Each number is 128 + 32 x the weight over its row's rms, rounded and kept within 0 to 255. Layers, rows and columns count from 0. The size above them is the row's rms in percent of the matrix's.

# layer 6 MLP down (transposed), 512x128, rms 0.112, rows 200-226, columns 0-127
size [102  90  94 118 101  97 109  95  93  94 130  97  98  97 106  91  95 100  92 103 102 100  94  97  93 103 104]
[[177 114 165 194 173 124 125  92 143 189 154 173 153 119 120  78  78 101 115 110 116 179 109 104 181  88 149  89 137  95 141 182 129  95 140 107  62 166  88 150 152 175 135 143 106 130  72 107  97 105 129 105  69 145  82 112 166 151 101 150 100 166 105 130 116  98  97 120 114 133 105 137 140 176 129 164 154 128 108 129 166 118 106  64 205 125 128 193 134 143 116 108 146  97 112 113  92 121 117 121 121 145 148 200 163  96 121 217  91  98 124 137 142 139 128 137 131 129 113 131 112  81 102 125 148  85 168  49]
 [150 150 108 127 182  82 147 106 121 136  84  72  75  87 127  72 158 101  71 147 186 112 113  99 118 149 117 127 165 169 138 128 158 107 139 163 166 203 121 174 157 123 159 109 135 131 122 123 130 169 111 109 124 194 145  71  81  73 140 188 127 118  89 162  90  75 135  78 134 130 158 154 132 125 138 101 117  98 100 124 136 131 167  62 158  92 122 160 151 111 160  95  80  91 155 144  80  92 124 147 152 152 138 168 136 143 133 145 169  94  85  71 174 121  93 116 124 169 156 108 183 111 207 150  96 127 141 106]
 [ 93 124 147 158 159 147 158 104  85  53 145 135 101 141 168 179 136 140 128 136 134 136  88 156 148 158 149 135  84 169 110 164 112  99 115 122 117 171 153 132 138 160 136 158 157 133 175 139 120 127 120  57 136 140 115  73 139 130 143 135  87 108 166 192  57 205  70 123 172 131 146 129 163 190 180 171 175 101 128 126 132  79 148 106 157 130 165 104  54 133 139 153 105  57 132 123 137 138  86 121 104 164 117 174 128 116  59  79  85 105 107 116 102 143 100 125  66 128 156 126 149 115 159 121  54 127 129 154]
 [ 96  93 116 107 174 106 127 122 168  92  85 104 149 105 149 160 145  83 148  90 149 137 165 111 171 144 197  95 106  94 131 157 114 130 181 119 108 111 183 116 125 166  72  86 104 137 101 138  89 182 129 130 132 145 135 154 100 111 124  89 132  89 107 200 176 201 113 148 105 220 149 149 114 190  99 104 105 154 181 133 159 160  87  91 128  92 161  57  91 145 120 132  81 147  97 100 153 125  87 135 114 197 103 147 144  87 131  87 123 126 164  99 128 176 111 135 168 135 158 105 107 136 119 135 157 123  70 136]
 [141 123 117 121 176 167  90  64 116 193 124 115 151 123 118 111 135 151  95  98  77 172 131 119 128  82 147 117 129  80 161  90  59 150 130 147 137 180 112 164  76  63 137 172 163 135  78 182 152 150  95 127 135 136 165 147  87 102 105 164 147 108  88 177 124 169 114 155 140  71 183 131 131 179 131 159 160 128  79 105 106 107 136 180 151 159 158 136 133  80 124 112 129 142 140  30  80 147 141  80 130 116 109  98 122 125 145 167 134  78 132 183 133 142 103 173 145  82 144 142 156 131 177 100  95 146 161  92]
 [ 44  77 108  98 122 121 125 165 143  87 131 100 126 161 151 122 124  85 134 170 127 153 125 175 106 137 138 142  86  80  65 111 120 137 106 147  74 231 128  79  75 168 166 139 134 104 142 158 148 124 154 129 154 178 116  82 168 113 150  92 145  65 157 158 114 119 128 139 178 148 129 177 160 116 140 138  96 144 135 119  85 138 117 175 154 131 186 155 198 113  96 115 161 140  59  91  78 151 151 125 113 168 109 181 116 124 116 154  67 127  99 143 149 121 127 132 127  71 171  98 158 129  90 102  85 153 115 135]
 [154 151 133 133 154 135 139 163 138 147 174 135 127 140 136 174 145 151 237  76 121 121 146 155 171 119 113  94 139  96 124 108 122 147 164 169 130  41 104 142 139 153 116 125 165  93 160  56 120  68 123  95 143  95 107 117 152 114 113 108 180 118 140 123 125 102 105 156 140 128 147  59 183 108 139 141 156 117 129 105 130 135  57 161 196  84 100  65 134 110 104 129 101 152 117  84 110 167 113  85 164 122 116 123 192 157 150 124  69 148 141 114  61 108 150 160 180 104 118 158  83 148 103 101 178 109 142  78]
 [132 162  92  90 120  83 107 122  97 133 125  95 120 173 185  65 169 133 111 161  60 134 178  88 148 182 105 203 118 152 111  93 130  50  93 120 147  96 140 184 123 127 162  93 141 127 127 111  86 125 139 133  91 138 151  95 150  73 142 103 164 138 107 175 182 147 121 132 130 137 158 188 133 133 107 173 115  67  96 181  75 150 120 144  85 159 100 137 175 133 148 135 116 126 109 135  83  98 143 130  90  85 132  95 147 116 179 154 132 153 194 134 157 214  99 123 107 100 134 149 146 140 140 121 138  86 169 170]
 [ 99 103  74 103 131 123  83 177  80 136 117 120 104 107 157 136 100 106  85  95 169 162 152 121 171 138 126 131 175 111 162 131 131 119 147  92 125 178 202 132 158 135 158 161 169  68 123 116 112 148 145 184  90 154 153 150 166 103  70 132  64  80 106 132 134 145 159 121  97  96 113 116 165 177 155 133 134  61 126 168 101  72 102 167 110 135 132 117  92 114 129 121 137 144 151 156 139 133 165 156 151 118 122  51 112 164 169 148 106 129  96 202 110 163 121 168  83 154 128 160 103 159 182 114 116  82 116  37]
 [111 140  83  98 169 113 102  98 141 136 127  85 108 148 115 149 183 116  88  92 127 102  90 142 173 110 147 170 189 105 111 157 154 142 127 141 113 147 120 107 117 101 103  90 113 108 122 103 167 128 114  61 111 111 167 120  89  23 103 113 100  80 127 112  54  98 122  88 126 138 114  69 140 133 147 108 119 187 102 147 104 164 171 135 139 136 113 129 210 117 168 136 129 139 145 133 184 144 161 174 160 109 125 158 159 163 112 186 143 128 189 149 168  48 126 147 123 192 151 135 175 157 120 154  91 124 136  73]
 [138 139 165 119 147 122 107 117 175 105  71 173 182 155  54 188 134 144  96 162  83  91 106 130  62 156 123  85 175 153 120 106  66 104  96 123  51 108 143 152  70 144 151  98 109  71 149 134 167 107 127 165 123  86 183 104 165 141 127 153 134 164 129 151 166 165 145 161 154  88 121 138  97 180 166 128 117 109 181 109 167 105  74 145  98 139 134 151 140 108 126 119 137  96 129 119  91 183 171 113 124 157 131 139 124 164  78  71 116 140 115 156  84 185 100 111  90 144  96 128 129 173 164 111 164 131  95 167]
 [161 147 112  75 157 113  94 104 174  96 119 104 139 131 102 121 138 123 147 131 172 121 116 141 171  54 184  61 118  93  46 179 185 151 118 153 146 100 175 165 134 144 163  97 156  93 107  73 164  92 215 195 118 140  95 121 124 126 133 112 126 145 136 154 139 153 113 101 108  94 122 123 165 126  82 179 198 160 156 127  98 138 121 109 125 106 105 127  92 155 120 126  88  75 120 186 164  67 119 131 142 176  74 103 184  93 130 142 124 133 143 135 144 163  98 122 168 147 107  65 113 126 140  81 121 112 127 116]
 [113 123 141  95 134 193 105  55 103 160 120 110 130 137 100 102 162 147 226 128 132 155  78 122 135 109 124  97 101 145  98 112 134 140 159 106 198 151 148 204 124 158 116  96 164 128 111 124  99  82 110 172  96 165 192 100 157 108 109 101 180 135 140  97 132 105 129 134 108 199 100  99 103 108 102 111 115 101 148 116 131  77 104 135  67 238 110 142 143 150 172  66 130  93 170  76 160  82 136 142 177 137 142 131 120 157 109 109 143 129 137 144 149 107 133  99  95 163 164 116  79 130 147 153 130  94 115 161]
 [118  96  98  99 142 138  71 147 158 139 156 109 133 143  68  84  79 168 132 136 130 133  95 112 178 137 119 126 122 124  84 121 157  93 151  82 134  66 127 114 131 179 102  99 137 186  91 188 123 130 169 197 155 122 147 147 159 180 125 148 104 121  96 156 134  93  56  64 115 142 119 124 150 113 126  77  85 194  80  75 186 177 172 106  90 154 126 148 124 127 103  83 106  87 171 155 118 147 158 112 105 126 123 109 123 128 129 164 152 194 152 151 144 127  88 101 111 174 218 143 149 146 117  93 158 113 127 116]
 [130 193  62 201 153  95 152 115 218 131 128 176 118 213 113 166 107 101 127 129 109  95 111 143 111 164 182 129  72 103 142 145 129 187 169 182 136 201 144 115  75 168 119 127 125 145 131  66 122 122 100 161 114 179 140 153 103 135  80 183 131 128 134 110 125 155  71 121 150 157 125  98 141 131 141 190 122 119 177  83 129 147 112 154 130 121 109 101 146  32 163  90 112 114 129 120 106 107  88 107 125  99 116  79 135 145 150  81 114  77 151 118 138 142 157 110 152 104  93 151 109 148 133 129 124 126 129 147]
 [149 115  92 170 160 191 119 110 138 153 128 124 127 135 148 121 138 154 205 102  92 120 125  70 102 177 104 102 153 173 107 156 135 172 128 140 191 147 124 118  81 146 174 136 134 146 159 114 228 124  81 152 156 114 128 110 154 109  94 150  62 124 155  83 181  64 152 128 157 130 167 113  60 149 152 147 161  95 173 106 151 140 106 129 129 100 136 137 151 119  82 105 116 102 138  73 100 147 138  42  89 129  88 176 183  98  91 104 107 128  83 107  82 162 105  91 174 105 145 117 140 126 138 132 112 107 169 125]
 [145 138  96 100 141  99 160 158 102 128 144  57  88  45 144 168 106 128  72  97 148  82 113  92 155 152 136 176 126 175 143 133 152 169 169 115 150 134  90 175 160 162 108  88 113 116 138 136  89 115 119 153 143  81 164  99 108 101 136  93 110 135 103  95 163 146 167 132 120 107 117 146  94 121 181  46 141 159 105  95  86 191 137 145 176 171  85  84 138 133  80 132 155 142  94 126 146  78 161 169 129 114 122  67 152 145 107 148 109 151 126 114 176 112 110  63 177 194 146 125  80 144 133 142 189 116 140 158]
 [121 131  88 134 153 139  93 151 143 173 200 143  83 110 110  76  87 117 193 105 153 115 122 133 197  91 122 149 177 128  89 160 147 121 148 104 142 157 131 171  92 159  62 151 170 112  97 120 166  95 208 100 101 113 115 149 159 185 159 116 141 177 133  88  79 115 135 115 115 140 171 103 123 122 139  78 117 117 129 144 110 187  98 161 115  93  97 164 117 106 117 135 128 142  73 204  91 128 114 111 143 135 123 173 120 132 163 119 133 134  77 133 171 140 116  74 109 110  91 151 120  66 101 161  63 139  80 185]
 [190 116 169 176  99 121 141 121 151 115 110 138 158  92 105  94 105  73 106 134 155 142 176  78 189 128 121 153 179 130  63 130 106 136 120 128  82 172 102 105 131  85 123  95 129 124 140 147 150 126  89 126 134 134 138  92  91 123 111 140 114 181 151 136 163  78 138  79 122 120 148 118 129  63 176  70 146 114 129 155 166 132 146 165 164 189  81 130 121 111 164 116 181 119 158 138  87 105 140 155 120 124  48 112 122 179  84 156 118 118 126 224 154 156 117 183 171 114 143 150  72 130 131 119  57 133  72 121]
 [116 156 120 164 142  81 125 104 120 130 139  77 133 118 108 113 118  99 135 146  63 133 111 165  98 115 103  77 129  64 130 134 144  85 116 198 134 169  74 116 148 135 172 111 138 157 132 146 151  68 163 112 133 150 116 173 118 148 128 160 216  72 128 117  85 207 128 179 163 140 105  93  98 136 128 156 123 100 174  93 122 155 142 140  80 144 100 165 162 114 168 107 110 120 171  97 109 179 100 100 170 112  85 115 152  87 143 160 117  96 122  92 179 177  93 105 143 101 180 168 135 146 128  35 136 129 172 119]
 [100 112 119 126  98 151 151  79 103 123 136  99 140  79 130 112 141 113 147  97 140 113  98 150 169  68 155 139 136 144 103 185 173 113 100 133 124  90 143 117 118 145 142 188 119 150 121 195 161 170 113 130 144  86 112 120 105 100 135  56  91 101  92 157  73 113 141 124 117 120 177 127  99 141 193 173 102 156 124 138 182 179 193 182  89  90 134 152 106 116 157 189 101 193 153 130 111 157 117 150 118 131 127  67 173  78  72 146 148 192 150 128 140 103  78 122 154  79 132 141 111 163 141 120 152 163  69  73]
 [202  91 149 122 159 142 125 144 129 124 192 127 101  88 124 113 149  94  93 131  66 165  77  71 177 156 198 111 176 147 179 181 135 184 136 132 122  81 157 151  96 126  94 105 102  71 120  93 147 123 161 185 113  93  59 165  93 137 158  77 166 122 159 104 154  62 161 109 115  94 156 188 149 164 140 134 122 131 122 124 151  97 154 115  78 112  57 155 116 128  95 148 109 132 119 205  98 156 153 137 127  59 111 124 136 144  91 151 119 109 159 144 146 124 126 127 121  92 104 150 111 106 129 110 100 126 133 159]
 [135 114 100  92 133 170  65 158  96 148 135  94 162 175 156 162 118 129  58 133 138 141 130 101 157 126 158  73 150  54 122 110  88 198 107 112 130 166 130  62 142 136  91 147 122 137 137 106 115  96 151 122  91 146 183 168 153 144 140 144 104 131 148 136 134 136 161  90  73 146 128 116 146 101 148 144 132 127 140 128 112 157 163 100 140  74 186 162  65  96 116 132  79 146 202  84 103 154 105  91 177 103 105 108 120 141 219  67 164 138  93 163 131 172 109  82  64 126 137 178 126 164 130 149 142 127 111 146]
 [155 134 154 121 139  78 115 114 102 127 167 125 119 141 108 113 123 150 106 114  94 126 130 120 124 103 181 111  95 142  89 136  74  94 153 170 111 165  71  90  78 135 132 128 118 145 177  73 185 166 179 103  77  82 139  97 185 113 191 173 190 122 160 145 148 196 136 138 132 127 124 132  97  81 113 123 128 149 138 182 134 121 122 197 129 193 114 160 131 105  91 157 103 127 170  96  49 118 111 140  97 103  94 205 143 171 124 136 123 112  88 173 124  99 162 128 173 161  75 139  73 121 124 170 118  88 133 144]
 [130 109 198  81  95  90  90 159  85 120 141 172 128 151 109  99 136 151  75  99 176 104 132 116 150 129 135 128 120 111  93 136 135  96  72 123 152   6 208 143 105 139 113 109 100 129 137 127  65 141 105 131 127 132 132 143 117 102  61 138 148 131 124  98 170 134 101  76 181 114 156 104 125 123 131 155 137 131 165  94 140 147 141 224 133 148 127 133  67 148 136 129 119 145 156 180 102  69 162 174 148 170 109 141  99 105 160 129  74 108 145 132 179 173 175 139  72 156 142 144 169 129 158 102 107 123 143 107]
 [156 174  38 192 113 125  80 133 132 149 139  91 100 143 163 122 107 144 116 114 100 192 129  81 115 113 219 101 113 161 156 155 100 113 113 150 180 161 144 140  57 120 122 177 100 142 151  99 120 115 113 107  94 150 166 115 146  78  80 174 117 176 123 161 170 139 152 109 147 131 145 121 190 122 129  96 150 104 142 152 120 173 158 113 120 105 113 136 120 126 164  96  38 114 162 126  88  90  97 121 200  99  67 117 132 124 123  90 103 123 111 139 119 105 143  86  76 167 120 183 107 155 183 150 134 146 153 135]
 [100 107 119 150 152 111 137 129 118  99  73 111 101  99 111 149 151 134 169  76  90 167 173  97 170 124 181 116 134 125 170 146 121 116 104  99 129 136 141 124 125  59 114 113 118 142 124  45 153 123 131  66  89 131 175  89 123 112 102 182 160 151 152 108 154 123 129 135 147 159 199 128 130 100  62 113  99 119 113  94 145 119 162 110 135 183 111 157  50 144 162 153 171 168 132 182 136 165 104 100 127 133 126 165 174  94 127 109 138  71 161  82 108 168 126 126 148  66 132  80 179 153 173 166 147 195 145  69]]
# layer 6 MLP up, 512x128, rms 0.121, rows 201-227, columns 0-127
size [ 95  92 116 100  96 105 102 101  94 121  93 104 100 110  95  91 102  98 102  96  94  96  96  97 107 106 103]
[[151 171 163 105 143 141  73 119 108 108 151 117 106 105  94 117 137 142 136 110  73 105 169 176  89 100 150  81 171 143 103  88 104 117 176 120 182 120 147 140 193 132 175 179 142  89 151 135 116 131 124  43 104 120 114 146  82 133 128 211 180 145 129  73 130 133  98  92 116 108 135 133  82 107 108  67  81 133 157 106 166 139 123 107 147 175 139 100 143 125 138 160  56 126 115 119 137 123 185 223 111 126 132  86 148 112  79 114  85 170 119 129 120 128 118  78 136 210 148 101 144 111 139 109 133 148 174 137]
 [ 76 115 163  62 126  82 140 100 187 154 116 103  69  99 164  91 164 152 115 143 169 102 161 113 147 101 155  85 155 147 112 122 149 139 140 107 120 102 125 113  67 160 155  96 118 173  82 158 123 119 132 176 130 111 143 115 117 125 125 118 227 121 131 113 204  97 146 138 115 151 159  80 109  58 107 119 142 107 192 114 110 158 195 135  86 128 103 104 190 136 103 147 143 151 165 144 138 116 166 156 138 133 123 115  63  97 171 178 134 130 139 118 208  74 148  99 147 164  62 131 137 138  95 131 111 134 132 104]
 [155 144 118  66 118  67 131 149 148 149 105 167 142 111 159  93  99 159 169 118 128 123 135 114 151 150  66  79 139 123 197 165 102 172 161 102 170 118 154 133 167 153 120 122  93 128 150 147  95 165 150 147 190 165  21 141 126 178  98  92 149 150  90 150 159 149 126  93  87 103 119 155 159 171 123 133  57 119 179 122 229 125 150  74 170 174  87 140 122 105 125 137  90 133 110 148  85 148 103 136  79 136 120  72 165 144 105 118 121 100 137 128  90 123 116 123 103 179  92 142 157 152 123 137 137 104  92 133]
 [138 139 100 109 139 130 154  93 147 140 124  84 181 135  95 195 160 123 203 199  87 207  76 158  75 127 124 112 109  97  93  97 147 118 142 188 133 114 122 119 103  83  47 107 194 130 148 110 143  97 143 134 195 149 125 196 163 168  88 179 150 138  94 101 125 163  78 104 107  94 134 117 141  99 141 129  73 105 151 169  74 110 126 143 124  88 129 131 162 135  96 117 144 142 101 168 194 112 101 169 105 122 143  87 146 142 125  78 117 131 105 102 165 114 155 140  85 185 161 116 144 132 124 129 110 133 106 146]
 [142 169 129 148  59 123 132  98 125 134  57 124 133  93 107  91 154 176 170 114  95 184 121  98  74 166 128  91 114 143 167  76 121  86 114 116 184  89 124 138 142 136 115 149 132 150 121  88 126 106 115 146 168 134 128 156  92 172 123 127 135 114 122 113 132 120 101 168  91 118 137  93 154 126 134 100 153 156  99 150  88 176 147 186  74 136  95 108 106 109  84 147  73 144 123 166 191 137  61 167 205 125 178 146 171 112  90 147 177 119 188 187 149 110 154 124 125 178 120 179  99  69 108 148 113  77 101 102]
 [128 106 103 113 109 132 136  81 127 130  93 197 116 130  57 180 167 147  74 123  93 123 100 104  90 124 120 117 179 160 178 147 145  90 193  79 146 122 122 144 158  81 131  94  97 141 154 158  93 103 133 129 128 126 128  59 196 143 187 133 134 138  44  80 194 112 154 126 151 115 152 165 131 124 119 132 165 100  74  99  73 139 138  80 123  88 211 146 159  93  77 127 134 119 116 121 117 162 132 168 144 140 149 137 148 136 127 126 155 152 161  79  55 109 152 177  99 190 139 104 122 136 115 144 126 135 121 133]
 [200 169 122  94  89  68 107 165 101 131 140  83 158 149 145  89 105 161 125 141 125 179 164 157 104 127  94 124 135 107 102 116 142 149 154 115  98 112 126  93 120 129  92 121 103  95 117  93 151  56 123 103 230 102 124  85 152 172 156 110 138  69  88 135 108 133 131 136 158  96 132  77 176 190 131  88 134 120 110 115 201 109 127  91 146 156 137 112  95 171 117 119 147 123 156 123 175  99 200 143 143 113 110 127 148 174  85 113 135 118 104 120 133 142 183 166 154 135 115 172  62  88 106 140 114 213  90 115]
 [175 174 109 110 101 105 109 174 135 135  78 177 180  87 168 151 140  93 172 139 131 113  96 156 181 151 171  78 145 153 125  76 170  96 124 120 196 112 131 155  87 134  81  75  69 122  55 173 111 125 137  94 125  92 170  90 119 139 134 129 132 124 125 160 136 136 122 143 104 110 141 146 135 172 112 147 178 162 122 155 140  75 102 110 119 115 182 145 139 107  85 109  83  90 188  75 141 184 101 135  92 155  96  73  87  74 132 145  83 142  98 170 170  97 146 112 144 168 122 141 153 117 140 121 100 190 100 140]
 [158 131 114 108 114 137 182 148 108 149 164  90 151 105 120  56 181  86 133 130 103  80 183  90 124 129 123  42 136 165 164 142 138 113 118 166  94 113 131  93 109 111 137 157  92 137 178 110 140 111 122 183 189 154  52 124 171 154 121  87 160 100 147 126 118 136 140 109 118  96 125 140 171 164 173  80  93 101 140 132 187 139 183  86  77 111 185 105 156 134 156  93 149 136 120 155  94 186 107 131 120  92 136 140 121 101 152  88 124 126 158  91 101 162 121 127 104 109 118 143 107  99 104 140 119 235 183 161]
 [157  90 140 121 111 110 128  99 187  87 122 129  93  92  95 133 128 161 135 182 116 119 175 120 159 146 199 113 119 115 208 100 115  60 132 136 139 104  98 133 145  87 149  36 112 168 132 153  60  92 101  71 163 106  77 141 164 145 150 100 105 143  78 133 147  93 140  92 156 146  78 149 110 106 161  94  92 125 127  90 184 126 137 134 137 133  70 130 200 189 149 112 119 125  53 112 157 146 101 188 135 145 133 132 100 168 106 118 151 150 171 126  96 123 107 174 104 171 141 169  96 102 114 122 144 134 149 127]
 [105 104 102 138 111 130 158 111 127 165 112  69 100 236 140 152 153 106 109  63 166 118 140 135 121 172  79 129 194 128 128  74 127 111 147 185 182 149 161 124 154 107 145  96 154 166 132 155 101 124 119 136 147  97 103 156 124 180 184  93 141  69 120 115 105 115 126 146 157 120 114 119  83 193 171  88 136  98 122  90 141 139 136  89 133 185  74  74 154 104 183 159  80 131 154  79  92 128 150  76  86 137 124  93 147 152  62 124 132 149 107  89 143 160 131 132 103 142 134 140 168 142 116 185 103  94 133 170]
 [120 122  37 156 154  59 146 128 147 123 175 116 151  78 167 165 159 146 176 130 100 113 168 157 100 151 130 132 118 134 130 113 101  90 153 138 146 127 134 102 178 158  98 128 123 131  59 206 100 130 159 120  85 113 137 183  79 149 167 102 126 164  95 118 140 143 178  79 171  85 187 138 122 123  74 114  98 158 163 168  78  75 120 124 113 108 175 104 168 138 127 111  96  97 111 132 137 117 125 131 181 128 130  51  85 102 131 114 129 168 148 137 139 167 112 177  94  81 136 124 190  91  70 121 131  91 129 108]
 [144 108 109 126 133 141  92 137 115 103 120  85 108 110 122 218 184 181 128 147  81 126 132 114 159  96 114  50 138 126 125 143  85 152 111 150 137  88 154  93 197 115 154 135 143 180 142 124  99 182 128 160 132 135 168 112  86 151 164 101  99 100 113  91 134 145 155 155 121 105 116 138  97 158 158 118  59 122  78 204  66 129 161  85 201  99  97 148  88 113 122 223 142 150 112 130 130 141  92 150 114 117 120  90 134 153 151 100 151 131 133  67 104 107 151 142 111 111  82 102 119  83 135 168  92 170  91 165]
 [131  80  62 103 142 128 151  87 176 164 137  55 186 112 152 140 171 183 167 119 108  89  64 116  80 126 172  66 107  98 120  95 115 130 106  96 177 132 152 110 124 162 152 153 131 127  80 160  83 133 127 104 109 154 132 159  79 149 106 141 139 146 124 153 170 158  99 165 134  96 160 100 123 101 163 116 157  77  93 160 121  87 130 173 179 125 149 151 162 103  66 134 142  96  96 102  91 109 122 161 132 169 193 104 138 143 171 143 110 168  74  82 102 167 150 129 113 154 114 108 175 101 112 193 158 102 157 146]
 [ 77 163 129 184 117 182 122 135 118 122 103  89 154 163  76 121 175 135 201 164 112 162 141 106 116  96  82  72 143 153 157 110  97 167 144  92 165 110 102 130 174 118 138 139 104 120 107 151 137  74 155 117 122 156 143  89 133 136  57 187  83  38 105 121 114 179  88  86 115  87 152  68 134 120 138 156 130 133 115 120  93 107 148 113 176 158 130  96  82 123 124 134 163 113 136 139 142  90 126 150  93 158 177  88 110 106 138 141 121 115 167 192  96  71 153 125 160  89  71 152 169 174  93  89 138 108 109 152]
 [ 84 136 170 181 101  85  91 198 124 132 113 127 168 156  75 108  48 112 135 149 129 164 107 126 107 124 124 138  93 136 115 133 118 112 139 101 104 111 116  95 158  75 130  90 145 177  59  83 115 116 138 112 205 159 112 162 160 157 115 139 146 129 120 120  84 117 146 130 178 117  87 126 148 114 127 170 124 101 131 126 186  96 105 117 167 150 159 191 179 165  91  95 123 176  95 154  95 137 101  84 120 101 106 148 156 144  71 117  76 107  82 176 128 179 169 190 103 109  63 153 170 101 110  88 138 137 151 160]
 [102 160 108 102 117 171 130 173 110  91 147 122 126  97 145 127 171 148 150 144 148  50 144 103 130 147  65 167 157 128 151  90 105 116 132 110 168 131 124 149 182 104 172 138 107 160 193 143  97  38 136  44 133 108 136 145 141 129 129 134 124  87 116 184 128  88 182  70 194 141 109  91  99 186 145 149 159 119 149  93 118 124 100 166 163 155 107 166 197 160 140 125 170  92  94 100 120 141 119 136 129 131 158  77  96 130 127  86 126 142 170  45  77 140 155 144 135 137 114 117 134 105  77 136 141 135  94 173]
 [125 122 113 126 117  90 184 135  85  77  75 155  84 154 172  96 174 109 153  97 147  48 121 138 141 145  85 163  91 204 143 103 146  97 146 153 151 119 134  79 126 153 101 150  89 166 158 150 111 108 156 114 124 135 111  85 103  98  95 156 109 110 193 155 170 165 146 139  93 115 154 101 151 102  94  85  95  91  93 132 148 113  91 152 108 107 100 119 161  88 126 184 139  74 185 135 147 146 121 125 165 120 164  91 129  60  73  86 119 141 127 174 166 136 142 125 105  98 142 144 189 186 125 150 165 162 199 125]
 [139 121 117 100 131 100 103 149  89  99 154 153 102 149 212 157 166 135 165 143 172 142 114  98 127 100 124  87 121  88  56  80 167 143 160 135 109 123 137 104 140 122 128 137  80 215 138  95 148  97 111 138 165 121  97 107 133 181 115 183 185  97  78  97 135 168 100 102 167  87 121 148 134 122 183 104 175 169 169 126  87 163 152 178 122 172 117  86  97 153 129 128  63 105 141 141 111 129 182 118 166 119 178 147 142  77  89 134 109 115 164 107 110  80 196 123 116 125 104  92 151 131 112 152 132 109 139 205]
 [110 138 135 126 123 185  84 127 103 121 113  89 166 123 104 148  85  66 134 173 127  94 147  44  78 135 114  90 146 147 152 146 129 162 144 187 116 119 107 122 104 115 160  89  92 108 130 176 133  76 127 133 143 162 108 131 127 135 178 121 142  91 128  92 145 137 167 147 183 111 159 124 117 162 146 129 101  74 181 146 122 139 123  88 156 203  91 132 166 120  99  80 150  93 179 177  78 110 120 136 128 127 179 156 124 110 119 105  77  93  86  65 151 168 143 185  71 156 141  89 179 145 103 186 116 143 132 193]
 [144 139 150  78 113  97 147 124 116 101 125 102 160 138 141  97 147 147 106 131 177  94 161 109 110 140  81 108 161 109 121  94 124  75 190 165  91 159  85 157 128  53  89 103 126 171 165 153 134 145 131 104 135  66  75 112  86 111 161 127 166 129 117 101 140 124 108 105 137  77 112 127 155 108 171 161  88 103 128 124 162 111 173 139 176 104 104  83 161 177 130 141 146 152 135 134 218 104 147  86 140 139 127 164 153  94 114  75  68 204 127 132  93 110 158 147 147 137 155 133 177 141  32 184 134 127 157  82]
 [152 101 128 143  96 128 141  93 139  91 130 163 107  71 161 160 149 138 149 181  69 108 150 142 204 124 152  80 127 117 131 161 116 111 116  78 173 131 131 132 154 119 162  83 131 181 177 131 128 125 111 111 171 108 130 190  73 139 207 133 128  99  90  85 108 122 121  74 101 118  70 148 124 175 196  91  88 119  91 138 155 141 111 113 114  86 136 172 149 111 109 145 115 102  85 171 138 111 135 115 108 143 122  75  94 184 183 161  86 131 127 131 187 160 108 136  84 129 122 117  68 100 110 125 117 137 142 222]
 [116 106 155 140  61 150 173 125 104 154 128 158 176 124 175 114 122 151 157 184 154 107 138 162 155 107 183  52 133 113 117 118  86 102 141 116 131 122  99 154 197 166  86 157  75 164  63 150 123 131 115 117 142 165 145 150 153 132 142 114 112 132 180 203 119 116 142  99 141 112 157  78 166 173 111 129 112 180 164 107 144  89 122  93  99 124 187  96  59 140  80 112  63 110 120 142 134 123 186  88 107 113  89 162 102 107  66  73  79 140 157  78 137 114 148 121 142 113 138 132 106 136  92 137 135 182  89 119]
 [ 71 161  92 151 136 114 212 147 134 137 162 106 129 123 174 112 124 136 172 147  97 111 114 152 104 136 190 119 124 131 106 101 165 147 160  81 183 150 119  99 119 118 140  79 125 126 138 123 134  96 146 121  73  97  80 148  75 128 188 104 145 124 127 100 175 141 141 104  99 117 208 156 142 181 110  82 115 116 114  66 118 148 195 113  83 113 198 111 127 103  87 110 129 126 144  84 160 198 115 138 112 110 181  55  74 165 123 132 110 130 129 126 109 108 108 137 122 181  85 152 147 107 139 190 124 175  96 172]
 [137  88  77 172 121 184  76  98 179 106 132  74 125 171 129 105 173 184 174 132 123 151 150 120 137  88  97  76 189  95 156 153  68 130 154 129 190 127 139  83 120 152 111 201 120 106 121 190 136 175 101  83 133 105 132 120 102 132  70 134 107 164 111 117 189 125 159 115 135  84 134  53 151 100 194 117 131 103 126 135 139 108  97 115 118 146 166 126  72 126  98 179 121  99 124 130 145 130  72 132 105 144 127  82  84 156 123  86 108 156 121 127 138 135 130  95 116 150 175 156 178 177 101 122 141 169 165 158]
 [128 135 165 159  74  97 197 142 175  98 179 140 166 105 125 106 169  60 200  89 120  73 142 139 144 118  68  83 100  71 168 117 121  95 160 111 166 119 111 115 127 146 122 106 108  90 141 146  97 127 136 169 145 151 153 126 123 159 105 148 135  93 137 171  95 151 115  78 176 143 191 111 158 111 123  95  81  78 115 140 176 151 141  86  95 178 128  97 208 136 117 108 104 165 128 157 155 195 103 107 107 150 144 137 129 116  68  78 134 120 117  99 147 129 122 136 129 136 136 159 101  90  55 169 133 181 116 145]
 [137 131  95  91 118 139 185 127 173  74 123 104  86 134 154 110 159  34 118 151  96 159 148 156 184  99 183 133 123 133  89 129 128 160 166 153 127 124 113 120 161 157 101 138 186  91 167 137 127  92 147  75 109  89 100 132 164 123  87 133 137 145 115 122 129 126 166  47  59 104 158 134  87 166 162 149 141 111 106  56 131 126 173 156 115 143 116 164 118 134  97 158 156 123  91 136 172 126 119 146 141  92 140 122 140  82 189 138  91 187 151 172  72  55 142 115 131  91 149 131 168 154  86 162 143 105  92 175]]